Each number is 128 + 24 x the weight over the matrix's rms, rounded and kept within 0 to 255. Layers, rows and columns count from 0. Numbers have three digits each.

# layer 13 MLP up, 768x192, rms 0.0915, rows 64-170, columns 0-63
129143129135146101115102178124100122105120147095147081147118157144073103125116128112154112089139159123129142147135125103091081145150145099106128122130143128158155169110163077148129120120096117
099126101127124150115128142148123152134138121144150131112172140130092119142124130120116114163141097104130143108112094121135123094135136151091113104108165088115140130086138135160126116132114137
124123169167155132155122149132152136099135114118134117140106116066135099140177127136176153144147116145123152156136135107114080087118113126113151129100069100080087172124173157135116114145178137
151117158121111119140142137120137138090169123092159131146138153134126165115137153115145116115078126114119136140079163133131134098111168173112148135113171123129108144121132129102076134155126155
093110166130145126082143093136120135167145163113162114120129148083157094134132180150104096115165135160134118126124164111163137113127086098108132147122162153113096122150102138123122137156159130
133138101096127155131095162105135119132149155099126106109086130116105123098112130129108122138128156165122085141160108100105109099117124112094135098107123105137155128121127141096136132152158119
131122108127127128114172089111151090148134153131148136112126113140106113123119147128157163113134161148121159107133140129121138121151110115139160167120152128096122109157085117101079096170136098
160136149123131158084084154136133162165138126131170148075141158129144108128149132146120106111097131143109088125161166109146156131103096146102140120106114128097167098108135158150154146112126120
147174113146097113113127118140126098132107096115150144151108143147140095130146102140121145115133124136196154144147145168092122109074150150126138125156136135103160126082150143101144074201117136
179156108094120121124146104112109110144142093150125089132104122100141123129119155086129180147136121157151130118158107159136176112087150142140132146153140126160158154123140164098173098085097114
143151125107108128131136119134122129140138102128126166112150158174126171144108133078158120149120152121104093160134111134066154121121172148173110125086118154130124108177138098152145131108120124
124117133163129112127142155134112132125134147170139102094155151181110132116101115129132122115133148137137150180154166138114117112165135128105121109128161120113092138064132139132136120172091088
111125120123131122081157156100092092092147155138110092113126098142106142136112170121124140110151152138139131130113105118095149087084143143148131140136092101133112150188122142158123138110083180
128136174138126117121106122141111157130163129110113146115127075146158142112152176107116114124127164145169165124112147192134105107106148161130120124126102196167116098101116083142098146120168162
134150104120151121155156047162155177087102130159113182120137112149122125126075137169124143093117138106120166146104145120120115103109135113134140130169155148130131100117130135076168093122121114
130142079193113101093137123142096171131083125140110132168122158156144169133080108108098101115109152165115150114105112122115117131095129094125105122104084110168111120100125180105139135103119124
097112146140141142131155119142130166124099148125083094125107110101143096086127131132124147134127181144118164095116142119092139107054143071152112067108105121116134157145089137122109135115128162
126117165117088099139118105123112106125123112097113065145119123124133130164141138134097158104146166149168144113084128104120102105156089135128149145079132122084149107103151122130165119141112163
145132124090135135131078052153122112099129134136079138124162057150112116094134126125122104129125137107130135146148122135120147162109087122117102167170143174134163104140082161129139111138131130
120101124157120105173106110097076137097114162099114136165110105148144123140133135131140112140153135125136099162137125098143146115103096133141114108135130100128116126113126135118102099126124109
134088130153156123098132128152111113127153102151125146131147096115142133099115107162150147165152146124125100102102145095154115126165097139138142138098130130101100116120122143081159107158155103
182111080116171117109091153133113143137103108132145086113126136093134137104126145132141112121188112136131116137091103154136118111119150141110112112120094158141111107088173150127140122112125130
151112140175106182129179124150152117133119131157147144095085111141141107122082165144115133127116142115077169117131100136125113111121117130133134152101137126144133159131040118129150100134076172
097144126160153156109124088137163118080132138149109148109114153088142108128159099159110140093176134137156144139107095095157146128098165144126119105118085168164140133136162140102124085137124084
134082136097137147165132121146125172148123115089115148113059110115120160148132122176139130155179130159148095123140137139118098099125099134157097128104143112101136131091095170115141086101124150
102085121118157110153154102135178140129123108117119129123130135111144112131187108124101140159122140187119122135131143116114097123174132159119171088112106143144130109134082106130155104117120081
121100096103110155144115111109134163204144086106113151133134114160119115131154135124113150151148142160134117184121143127128125112113146084147121131121083148129136134147134110096115145158167128
112098068162128084139104111120100141106077105146141105132159133127121108176135122166109104110129151133105118140209103112110148150106104150163129116127112096116170127191106141124096113071086157
113142114149149113128165102147071127131115155131121101101143151168140137163156129116120128102123105102144089163142120119089100134155105124098147112125141168124100144151094157154152138108155177
098113111111121132161144166107139127120149131130130179128088091141133139123096180075146108148097114166101100145154096097123118104115114134116125115147125171119122141173087148130110105152146128
109096130122150118133139085095158183103176150074138137098123101140078136140152138119114152109111127120109134148145113088099132135180109106141133192164127105108137167147154125126155137140171104
161110153161109118094142120100119158109148145135171107094114098114108151119168081096110129131130161163164123141120162147139116160114102134153184151129124132122141140164121137135063159129112148
176137133122094157134143109120124120108151109122115118098116111081107148163171135125139119065117108076099139090126135113128134136142145178157115165083070159124123115156124144138137120083182156
148146109106133144120130141178130118168111127143146111105109138153121106093111096099132140177167085143119123153113126092114154109137114157108105125172120085112096123079162112136121101129140133
143161166121146129123129154144145127141110104126165120097114135129106134139165134122149108131120134129128118160133142117132149151139125119123131098128147144128127136123116166108099144108129146
139118099114148124117122087156133128107170088117124152156102117160115154121138167171139142173103122138084109125125097094110167134079135161140122129101121120097169099105106148139114081101085161
164067117141148109142120130096076106124126101125140113170117072111139126130086129107166180129086114173136126156145136112152125197077127176115108133093155116133108117115122067090161120195130096
172148102125139167165132098128123130091114118125107109100110148139148098135178115108115112117127170127116130142130099110086157177113129120132124113131171156158157103118157117091134134140117092
119110126167166106163127172131067158094139090132111100135099157167115122144123161116128120094115118160115087127204125145143084163083133079116145146080139122153162102142105143083127136111122115
143091123129110144143162132118128119129049153181134093112150072084149098109102140178114135101140127130121132143130197143129127144124134108141144135106106151156108148090130133145108143143112125
096149152116148157093103117198145122124122103110128129110117137077166140077124114134153087130141106151105123098151154126143146155127099117171152115128092115108101155147092116103137080182134126
124154116192107120122089103093136104101086137109110118116143125114087162147132087103153091131134092173159090133129122111175092127164124142156123135079091117148118137115153140118092130070135081
115120165147101140184106115144102103100159115129113104084174147130166095097113171124105111128137191156131113117122132122129153125145135080152098118145122120132150145115147121116097111110149143
106144128086148127140126137161168110162133124114098099102141102111079128105130165143170102116131154143105148119127113107167129123130160142117135158111129141184074110112091080143149137131126090
121156126170135115098178090130129127131131141114147145151113100179151110192181126101137111152164144136145132109153097133200132131164123121100137107102105140120138105152149130094158107122182158
134154141146080142203145092108077122143163108126150116134110118136151079149154133161112102091129111130156099139154141136128121102112118148123122121127119131095103088124109125155125146107160095
110128141110132114115103106111166127134144153125137157163076139122100109140136112115114155144114118092106151174130160154102116091129138135126139162133102149110137116139108144172139094143105101
097086147098102125122129113156094148090064122142184153131149093120121092160130110180161150166120125118162113110147093133093095141107121138161135119120117068139080105149117129154118106103144131
133080136129129118113153142109135166116138189147128103103128131147117117146132137117138121138151138107119088083140104121114101118117129169125149131148109112127095088155100123132122131173125120
130094148106075154145094132164114106169142119079096116164130102113171095106092128133123151131109111127060071151111114111103141153119144091141161161136133113157112165185137175133101114110123111
161162075098164117151125153102140149153148165101071163128160106177088102123091160093128111148110136165151146142083093104171128122125102166135144101127093133158153150157144102113147120129137113
135111088125103193101113186120086135137118117112122124123114161158150092084100127169103127134182093133132058142175112146132117095140125139124101185116136154122165127140122096113121133098095130
125148145189146144156105120162117138100103097128136099072126102120142102129127123128134139103143123103122128140141137159160154124138136098164140174132154137157125186132147165118144161123166114
132143159140172107091071127135118114098154151135145131149135109103153122106130142151096154142112125129101120140116135152098127107173117163130104115115111146109103096093177089160132178140121157
141110106129129114078115185092096119077127091162147085141118147162105136103106120140185107116093137145168143066112110127130092158168135152140152139138136094124090101131104139136135139163103140
094157091119108106152138102177123133123091146162117141176162140120102103127127159149148139124195147114082093109148107126154107118083196095121124147099147112099165097129124146163106109133141119
111137122079143189125129121082102129121180135137102128104154141142108120114116137128066098088151127181131090144109150149158136125165169138090155138121131109131110100142124149119140126124160058
164119164104147143158112111152138140167106136153107087158143120153141169137134145147115143133102136177134127092130130146158110136156100108127130102098152097119155103149181129117146130127118112
100133123128119123121096114113164134093121168132081143154138148127147146187071115162130159156109120156098101163065130095157094141136147144125098151113120195112142098158117128097125066123161110
115142150139135122098095105170150119142149109143150115157155086111120081103092118163118133177127153164141097108108096100137138125138156152161154154147143111104132108113105118165118132138108121
127147147122132131128109137121155153149122120131144103132111127109122159108142148151136127118152146129136169117141096146138104159166113117086117104141089143099122125131120136154144093117159135
156133141151124124126129133140123124135139133159086128130140152135093141148152159158147112125135128098122142129116082104140175141137188164114119126096142120142115123132126108139164127105142117
087132133100135135138113107142096163125114170111105121116074140145114111126123160169135185136115130136166107139114083142156087126151177137081139112095161193092125100110138120091140138114134145
149161152139091168141178155132113094127099119157132105135140118098144073156112109125123111129130148099136112126126102118170152144163116188155151118185133090131081134108095177116138129134160099
121150141078150116093142135096154162152126094119137135094132161111138157140107141149127119114129137130135106145099088114155149111127080192130100152166087157124170125120120117111147131161132139
124149129116107116173139125113098091096158109094126126125134104128098115130083095113206141145140165164159128129107148112131191112117111099155093139133088121196148121164138145135118141131145107
138134153138127109106149114129158100104171139125125152151136136110105113144134149140159171107124110147115085116193160092051118163122142086111110136135124114098127102128097061151133138145144078
126091112133112115121139148127125135120114096096104074145129115163107143145105090139155130131139139132154110093156105069177099136151121172132167111121154113130105133130129125131152144092128148
137127157157123130140107125100175098110140145144169135090139115086105097136113088163119144109140142128159105082136121141131087104076132121102135130104124086146090117162130114125142118157130106
114160104119125153134105131134112119131093141140135163087137142158093104093145100140142151087113160139145137140127117121164126139144177108169118122030126146109133110147101120135091140171133153
162156118138130092137111095145108105143129146098074121122160133131159079123140105128121115143116186139096140127128136158103157155134199113095153156128129125133116156141101104161139151118122125
131097117098118090129114126154113118139148097154114094138154115132121117133154135152136115143145164131144077109111220092125078090150156119090130155105139180072144083092113165139169116143088093
121158119120138133068140139157128149131099130101114120122117123170108159161128136153134131087106157155110122140093154147135102113122166128085144137114101147101124096115146162095113115162153123
137146097106164123133170124173129135143109147131130070148112150112142142090131111152166146162102154123154069162122133121152081117147113120121137106108086163133106110122122146143149094160160144
134126166144144103100113144127109153127106172154107168159131115136092094119163124097124174110115135155126143156152097109138116087125098144163101126162115122151114083142143142129137108126148153
143141110156141136103126170169146139133163114180130115131136147172136098167133123142114166114161116130159166120131123108160142112128100149189105115157126134134115117139104136158156122146114083
125139162115148115121136137181171144125128170108126127153142109132130165137145110102158101092107154131099146201117107117112105132121131143094127152131150095089145122175107147108126089158112101
136149172136146121094086120098121100138116091114103117111127106129103153179133133151131141128131152158173133151127098098129127138134103134137125175122086123117145139098076076103109145126106075
122120193108145168107177146102129157131112137115153129152184141104153106136129126129127101175126110185180134145119092111106083130165146130104108129077125141147138141127089123150086148149118107
123111151103191127127115094134123153099119138097125125095138107108165057140117124104165168131149158112091119150121115108170068108151117137102060143107131141116156130183107158147097169094134112
125128116127169127118174150121123100082152117065153122182143063102148133150137097118111126103148077179102120121115128121115113141105147113124093108123102137091138137136161134113163161123149174
164129148095160115098141141157132112111158132106118125130118103133109140106107174163090143119129129136108102103083149098145104125145196120108118130148158122125141119157171115104124091122118128
101124152145132144153113087175099129126111151112163118146154113100112121116134085102137149125105115131111140107186130137130122108130109132140132154143130157071161101176129140156109140170130151
070127182103148155142120109149102103099179081100169083160122085088141102162121131133107130154125114160123171131102152164110156174136089152115153130126136127094154114159109091123152088131115133
147069134121115102159153089149145159145136119103174124140142139145106076104118080104134122095148173141090131153105137102173135096136118141143139117083056132133149150140115136148111129130141148
105117175093141146099153153140159136105106104102099090105163155121130107147110141141111134124144113134102148158060108156112128098159134109119144103108153111083075126138112117141166091144122101
133109134160074099141136170104165131076136140148102155110143125112121103137166126143116112129109117152144108099144119106181114128141123154108115137132117130124110129128107154150090096079150133
172138137123111143139136122149161121143121103146110120126169128129085129148131139145140118120138163178139112115152129141125115107133091144106135131120123143153093125106112117130189162147158119
141129144101136116137133162128141155137136139111126108149126150100104108112158139100138157111107125151153125117150110159124134139110135109126112105082091171132140086108141143092146121147093140
122150125118127163139107136161203148097176131135094110141119087122123091074087185106080136130133147142106150131094107142141096085109163083145096106068126135131128148164140151133099100151125160
177128135154140144141115104099110125120140130111111152173134094133099131147147149084080088103137142153129161098177102122126154146108135111146194101145144101149106114078106115130143126125090111
150174098112097151145125103125172129136057124102159109143135109115150157098146152142099087117097131139169109141105077141108137142173135149099130134142137151155112109163147174116137121130111129
100147126111143090141115112149109153120124133121083130093119143123130145159154125127138136148104184149116124113113140146130099123100122120153106091100123138068160140099091095134096090116120150
142097122101109170107111149099093125152136095112160108110158108106156097132177165145129059163163117137142089128129133124136140136090131106092094129124141148146126123151142127126164112139153146
088143125158102131151114130172140137156101106153168122109150108181150095154153085062144131137089135134123153152105156122135132108130143133167127122106145153132113118076139154106138116057092121
114117139115135138074123115130103111104134120165130105145120143116124141125141122101114142114126112124140195136117128141109133128132068155117104116128145145143157151151118117131174134125118171
118145144104127105120172128148152133124177114093105133161142140155120086123103147153144144118111156116113124159123136142138128126112150094119157079143117132140121113155145120114099155108120136
134141100132102100117140128103140103101163132167107175122125156181119123143111126100113104138124164144129135120140121127112120094134106157135180162137100155136154092108144156105160140126105135
126119169096103154166104123191127122135107100093096096134102162122158137133151119103113118168096123134143134138151141119173174134144128132130107122119113088110121121164164178135145131159138131
111128130126143130165135139154100169119140097136144159144130118125101101157148150124102088173120145131155091128142121118127140107145163095127162130116117158138156140105110116128172108116119118
128100117156157143146139131135068088108136126144117128098146118167120156117122125156093098141157167116123133110118112100135093137164140108113173095109126119147105121121116158117158148117150143
138091119096148110093156060127142162081114118136130163111132086114157108163161162163098160117135171122117125148146097112119122122103112157129116141149156130114140176106111123108124119122169143
105150121137120144128224097124129052103137160098170137063099098112136157167175122129166095137134116119119149116132109120103150125152155158131130118126135145122146123136104093123122118126097161
143135159184156150122138159142121132129117123155126115156134101088122147158118141128151164080132146150103139122160117148153152122094113164114113096098158122141116108128136078144102116154127143
095167180131122146120121140149151133124113164138121080139112084125160134098079101143099135145163139129156110139139084141130144121151117141105148131148097178079114123145101118125133164097115114
110148129110130109121160109105101081153161146084128104156075085122157133133151121113157139200159130167185155124101127146140114121113136122157118141158157124161137122148083108098118118148147139
116117140124145132124117119103095150111165135130142091142156155126140180164110169161137117068153116164132158115128118135134161102129092152124147139105107154142087116163124151111097064096136105
# layer 13 MLP down (transposed), 768x192, rms 0.0518, rows 64-170, columns 0-63
153138134140131117143121100162164156124077118132145135132096124102125104124117183137105118111135117125142108131182097094132156083118131141103120134146135109146169118116106127090103150104124129
112105123128091145149111111126148145116147160148080125169141150108101193135189124102110096088091141109091168146115105153094108095129135130147112097084119145143130132084150120111145172101145175
107172126081097111136127150138083112102149098123131143115106147143109139108123113114126139167093126105122118096107140132117116111140098165118115168177141111154141097132087095144102113119159099
114092118165136093147112140157119124129111129156101156113145129102091118115132134128119127129160121167129097142140153091118131141165110160155142133149154148109135115123132105118123157126123139
116138097135096116190143120097141125143102109123099085144116139159097134111095101104135111148099187125111128185139141156129112125092149128134143085141164096110141144107091095124083112098095127
129111159135141103158159106130121141123162149111133066149175128116099138103135097131122132120113162149164126145116116146127118139110108144138083116107127110146153115155118169090100108094172174
122104138151118142121126136106141124136138097163126133138123119155126155157115114141111102120097163154120110157101135123092132173128123159115155129126137092162112120134140140181097110113133119
139132136129126109124160086158117098130115138098126133154148151150125116135196182132095127115117140131126123143122083088105125102125128122157109133135099132124147165149106119130085157089134163
153151166132154131140089153107134152121144134175123092110145139100099119105118128121119122138104127116093094180119106127150105117135091119129116141117141147164107117110120154168135136125130128
132136151139075148126139120161082185126123118134136097136091153107165129110147162138144131151088146152116095080127101161121120153107122111134133116129155099125121158121109144149131137140157143
051133098121149130136163118106122110111160138134148121153125059151149147093132080123127165137144125143145175123148103104091134140113104122048147123134169141061150111136129141125140105101109142
126120132146134139167122117110130129128156116142102128145122098096150116135125131133106105134093186146098172080108131097128124142099112121108116091119096131146167092127098122124109114105108140
107126116103171110112165163120091119113127117201126153151133051143136134106139135106095133124126127145145152124089139162076169132108131118126111179157074156152139095163119105175130154146108208
155147152098102122124094175157103122114111112159129133120106145105164108090136146147110153083135089179101156119144076150103121124159137163139110125151117075092121129113155153105138115111096108
110129146131136109103147120133136130147117115191136144147109100114137107096087105147101114128157148149146122149128140134135123142162112109135127125090134110159109128053146120163120159122115115
161110123107156108135157114142098172149126097175101125167135171161113093139100153115150136150088171125179150127142132118132096111138097116131140138136102128130156095145134113126122153114117108
138070140148167101157181133134121102139138141101157146164180144136166118085103122089130125077143116126112159143131140184106107107093125164121132138139120137097134104147144123115123119133142184
131134186122125132115123129107135188159147119186164115159124147137108097158148104137134094109082143123147121156089126123128113120099114086130153161100130144096106162148115169069129094113157124
149107144178114092123156146136145134121130106131162140135107138101168098143101109182171143141168105160139151147099148143137098119113165103126152119134125118097097133099149144136131103138142125
115178174120127132094142091146136105150109129083128114083128171105114126091115150125091127107149139093160138110135135121162144115091127154112125117130131120155109141119142154131132115143148168
114138131112105122122128106099119124111131118178102121127152119116116141089171122167151095148119064151081134162144104147135142115116090156142150103105111133112176099123131103100107197096135103
099148106145145115103169131092139055081108074143117152108125139159101220100119130124169093162103124148132132082154146159178114107129128107118145115155123123166086123102106127111198128165129143
099129131066165077122099175146133124138141121128114116137135078139092175103097144110107128153149130135137136172112084099128176134126132131118152098125144145157166114123165077089148168109099116
138143178121179131142165123140122133142130139130101084085120113185136097101096170082110118134086074122134144149148171122111110119147118102126161108126140127123140135162069145158129157141119096
122134125164126177137159130085145119173129127161091142136133158107143121129156111171096149120173118136131097167136122099114139135119143126146101106168136113111137135116140107125120156147146122
084136128122178120184103120059095149105153175139119139149146139133095170135099173127118143124139137116120117162128110155116135114139138098140148113123112132123135130094158134127108144124106066
097156142185143159145170088138133125142120134107081164087153106109138155109129124174119109104131090080154079122090100148136149140171106161123120147143143092113146098102146087146158200113133092
131113129128128120104111078134146138157124115157110166130198142142124135141173149125106156169118133139103164110128094089109114121130124124200179127099107116134125086132124165124097104123136128
149087089121124132112102059119134197101107099091116062166097099097127179147098132133123147108157120107129111100102154154113154127143113152153166143116139098136139143127150119099126133159120130
150105136148126113114125142133179077120113124141115098139122136119096113121133114121149137151105107146099162142154143115127115110112128117098081122076127118136145105090158101122140099134168160
130153120162140126109088115175159107150129118150123118125127153114119107106137115102114115079107115100111116131141089071157137126142121148154139149155147143139116153168132099146133172133137112
131139110117106102133112118106128119105132133125150137135110154184191146138128121119126138114157167118136143090177091145106139123126171071151180164128097173130097126146148134108131109102080086
092117167094154159136096162122139138131116130175128124081135116100159151128111135133086141182144133135142127174152175153124128122140099110096120147139140107105150165069091113100075162124098171
122114128147134138124130076150155125102134125212091134176149118117175113144087146138143110106157103084147142112187084161142108123103138123149149089124087147153091141103102149119089130097118138
148133101109091157139109130078147118080138086147147190119132141164158153112135116144147139143128106136163162131134120109133108119094128124125108148130154110123108104139117081129101159139097124
147143154129078155121129135189161107141126173166125127148104132135133115127159159147127141151135099143111098107158106145116113128092115129155199084114086139080139091110136112153121156105124138
190081167104107104080178187113176075166137135184140079127123162116129128131129075101139095092100160088137099134137138151113170141112109134175142126106188123163103127096075086155150137155077121
113154136120148119104143106121121124119103117127117126156090073150170105170134126149148122157147121141102142122098140168123110098147136140143133087111134104118095112135135121153093110104169138
112142065125086157140096137100134165119121098145157069146098211098121103176167109128107130133132152167106145150106145151111138155091139066138109128124171101127107117102121152131122091132146096
135144141144144104175139132173147140151135110207123165095127122142117102157130117154139116122140103122123151096100121142080105112105127146118155115123138123107157097155095098113105117118171144
158125135165098157114144161105178154121101145152162115083131115147119106125111152141145087123136124077129156120144131151132103152060102108104178124126111145158081126097059140168137121130140160
146100118117094122166110131167152100127149119175133148112125102145135133060089104127156114124113126132125132151155064103153118138124114150106158114122096089116097089111118121157145132137106104
129101105149156093122112158109129134137102121183168088089117116112111128176167129126157133085123143073126133128152129101116107103096158137116112136137121160113132139082148138079164107102144154
106118128100106143149120124155127116130072127119127107125141102116133137105112114106115127135143142148148065124147105101140116090115108135122137172136156166127156096116137135165107120139114187
113097098109140131167101161084176103133158145144157082110149070097149102108120178133102110112160150153108108131158116138088143139128143117128112140133167126118146150176106151161108108118111106
122144118132139135172098157119137139149127130171150150115125110135133118144202140123148164094127135164119108121129152101148125097124107171109153144144117134132121142112117122120130105135114102
130139165111157122164150151127123103136111148174087107138146112145126163100126123131138069146175116112128156102122137138148144087139145125152130101128133151118108131177148069084105132121134148
163149122122146112163125135087097099074090105073120135142144191099088120166144145115090140101099120095095081103148108159155112137068131153136126152125155108103144153134144117174116055109104151
118132135118135108114110125130114075090162070165147165112120085153137103131179114119106142107103148136145125116115131100091159132112070129113131135177126123141106144110133136118142154096150134
156120099171121168123174104149102117116135108159146060161104155121087128149159135166120147089157098131143125104139124150095102079152152133071122146145164142077153148144121113116092117112104126
048089136109098131101143077155091128118128160107108136175135122182142167137169134077129132105125091088110144133105104127113118136162144160136137089140120153095139158132093089134166151160111100
118126146145155157158154093097131162165145116136134131163128112099174137141158158102150146145137115151122084111108130164128148195115159083121096099115140166172106127133112114097136135089118119
159151133148164154142108096094126109098152173180152122137127081133156116123107115128094118088156122147149128115121129102136130127151151174107171137122115169095146117089137131146132108164129075
137124150137104132100095136093119126167126132136137138130142183100159149160133132138157122142112129137102130140103123137119117119121159115107147096127064066164138154133118120163140127061164188
092144128127127113097140123074144156114137167155140104144098128149109154121151162114120165124142131153116121145152119142136121127084080145140131137116116155127092125092123131103144131106118117
211127132166119145174140085085153100135145128144121129104106171108101149120123113090126095143153177155116128138127114080132097136146094112133171138132108120148130131129121121177128149091088112
141131105136144110178113134116137217123104113165114164108139136125094080149128093115115122160114194162133151128134122147142097146103103132120132120113173165134142132153102086135113109122136116
117119154120130132139104176078104149149120126106153107078157107135125117163072157124127130131138109113143145141142099121137159124141162125130121138147121113152133128122103182109107102131117094
139168106146080142120124132122126112163105160133087144145131130131094067139153147121094101116126091183142103121142111142092112137154119161170138133146077113118108115177117100147170126128121132
117110126094126093094151108138151137111143142155121132137152101105145174134091153159133128116111093094134140117135168096128127108087132140111109184151125137153132135149132139172145131161137152
149136079078118162124083163092119127124132119139108163115126151157106152126131146130124110125130097173124144113156134102120157175101139144121164148149122096100131115104142096130111233131101199
085143138147130072091091179095142139123097126189152115156141137139165123103165116117106167129121113128138116125092135082148159122135124118087141151156145118141139128130151088182109152114123152
136164114115154126139137154136094126168066145061060158118094149123180132113156110120159193146141135128117119112125160137116115113114097107129130111143146112189155130129117131150130147113123144
107098126140118124131127143102115124128143156180155155124129116130114144135116125110143122129138083155151149123099065144099118124112126152114137160066135166117137130146152090135142129133104080
115120100118073101108138124123125113138113114126092158147149142117085141166123097115115086112115092108121137134120174159108132120129107114108140123109114144122114177113119097112115125102123150
140094143115102139108159102192146125123113107115112122144140107177126186118143112104134122092142132122163124132177095123101140071118139098123143106101160144114135111146079094130149149145116111
173178097107117157113116104167145131151098116195134089119119109095124149161157107126095128156135103108114159136103142126164133122123089132132103161101147148100146104167138144118172100134124122
125104133161157140122110077099129172100137152097103155166127137109169128092122152130161104124124118152167110150145168129118164144148183107120117144133094135141135152096184102104142128138133105
118127108127072102162111112136078108155111098174142136153157148117128143112123137120114136102133113106138140106154134132114122141187160145124132122135160157163139125101126143122097103083121089
168131157105107131117129107134175159124124133153098120145178148156147140099131079094086116169100077063136141137136129129123131132100148204134078172162123157134134115154129187130118169117143121
119129142136125120165113153120121103085139104162148110145099131151095109139138100144116104165139153119131109142158110118151101141098133146105171086089141121152085100153097103122128092144131104
153112124139090144164145121097138112086115143179147147108148137140167111111089142119118108127147095148169141170105145090124147094155206148168107138142149129114162111052178093107092127137086120
120116144135122120189140145154136117117109101099114140130129130111177129104136117137111100106102116143156131093137164123134164116134118123170141137113143100129152125095130172084113124128141115
153114101129101115133151149109080133147165096133114135120089133151139135147106075120140139125168106125121126134167180134133109144169123151162116156099141148114119123135130114131110131111162089
098081111135143140136127100150118096161145126086130130085150163173136164084146158161151098090128132139117135152084150155114140102116127119130143138131132152089150098110089113141138179112100134
127082146106146148108132114096149126133069147113155145100123143132157100154127118148151107104090143091146135098106153147130102129161138121119136122137137108155142122125130132102103119104136136
181089124089177165124128123087124161111154128153143122133123058140129168136092136157144096066126191122094129142118107108108164126146107122136107155098151131106121134131161100159127117148149086
136120116102144109055113140144127124138160178127133132120145114133149169177086141132130124160137092152128099114090117130119094163138087086128159187109181157090109117158119110127136178122132098
098115103144146080146175115089143058112144124123153144072107119118151093138143100096178129092151089118147128129163099165128145069138143065142136110167144120136164128163166146116111123107154114
136125093099151158158157104132144111149157081114135129080113114123155105122124121129136096126095115117129112134125083135147121178135160131104115118129124096155125083126161142120113199102163143
129130160129134134118116180124134104099113127130092096093156116170129150120108099131153109143105136153164123110082169124104102114080123133127156129113142108141125145154134148130116121107151141
168123096145143090089109110119105120161140141247159140132108110113122114142129118124132116132109124130159117143137118097106164144132098116118137097141084133144107122115113136121098109110140148
107115132108110102162109114098167128092132147084127159131124151116138184127133151135138128102194145107141083101109101120121100136139136103147160146140122101073136161091156135140111129128130104
119110108115150137106092147122127147116111150111121103135141118149183145139104122139141128127094164101091106156092142096160120101104099113134114157145086127107148098157137136135102142154138125
161110160134127112156130061114109151126132111119135115126123111099103139156138107106176132139147138155136120148113123124133133121166117134131144129150158097152097166169108127131126128103155084
113116146101123119103129098102106101075122139107109117120134119138149155127131124124127114110139130137144106118136118153159160166099152100137112150135147133156150124142137093122145146161134142
131134101138148115095116148177136115121131126180103101130113116135132164114120129129142142117111119165141131154128060122152108135137144118157120110135134137089137114153118123163123154106145157
136079170144135140110089141122109117106145132160112129118148106114164148140107092148109119133170104159087119148108117117143133118104176154116143125106104130129098141137142136113107089141134154
118184103125127125135130158091165120128160128068144174171102084133139114156142155100114135148106097146140090117077070118148107124105130151072130182123123139151134164172129110143139139142136146
109118126150139145109079109105149135129111177210131150113117161117119116130127105133150102144128097120165162119132103131185100123149151086145121156111133117095153105088134139119160121115109143
114162117125114110143137143193081133112132117158109101162165096135117128099133106098108160140116124125076155103152126157144107146166151119105102101087163123116133127118127147111113091142121114
123172127160150153143128093151133096164082139117112150115126063129107143116182114138168104150115112132145120130119131158095081130152157146110105129164097117141146126100099145118115166129135062
101102090138099128116134112103105088109077135132139135139101078112127155128142154093117123112093119110190119126132095153160110144125101133073074138135162125166141172117105136118146128082158108
112104148125169072104103152127144154123100123093082135116121136117109113143128096061078155135117148128149140114126191117095142137112100136154123161113137134138139135164158154130140116149070146
132139142113152146131123140092115099167161095168141139161134128086124120125132123146136098159102125107134126122152094083086098103110138171096110151168138124153155155106165143125113134048128178
090144115152127104058120156098154125099124139215163144122115131137132127113150158154150129129157104131133124153106152121139159134126120110179123141137115127136152081112137110118191151121139176
117113165110125116206106111113150153120139147152158108079115122166138138120128091153117119122150155136132100118166101157093094148125124108177106151153092135103079129104125126132116109112154128
127155083115157115126143129131171142117125151193090137119126113156129100139086124153139116142134111138160146144159155146137138124140138180158123124150137161133134117134154124130103089094101124
137123141144148085118123106136157115142087133114125111147088088163102087173127105158112173139131094105119139106122111193128137078118123141149128138143128152147171151150104110153120119123147127
145149120146158103131124102130154142138169101103147188115119136123107139093088107160102092123140108094099143110180115123116154138125127147097080083110140141144154143120081131096102150100160092
144140113143118143105113168125104144104129152133150132084109134115132134141092112119171090097190123116153118127133132143092104162144136118122167113145162203122126087152110178144113116083104132
156139158177152128116110127145134113124141139157119148146156091086111100109102111149114137144127083138146121114172121135154105147119160156129145121094145148129132140095127152157141112088156139
107169104082108127118153091151139161132118133155110155132092122135114085108135142135088035109132132177152143118128162105139131130085154108115177139135099163141144150129126123121109109137139127
109159119137100130068120083147139115110121157066146158158143146180102110118136110140124067154166099094100118124126137163126133113161105100166124161118147139139143154136087147147158152151133085
137136109145126094175123159101111118137121099135115141135105146128149107131141150109137143091129137127151090111111118122143120172125158137161094127122143120143105162153100110153128115138168097
085118138142130145140111115150111120168121101186148160149146123134142142100085166094090147110088158155113154104100134110129128147095102120103162097074124113141112150088107127136162142125100139
151143159123150103147151111116131145130170075133107134101112151122135092096140114117113131140095088125121138120157102150146129111105121148105119129092134144148151112107102126106137146136159115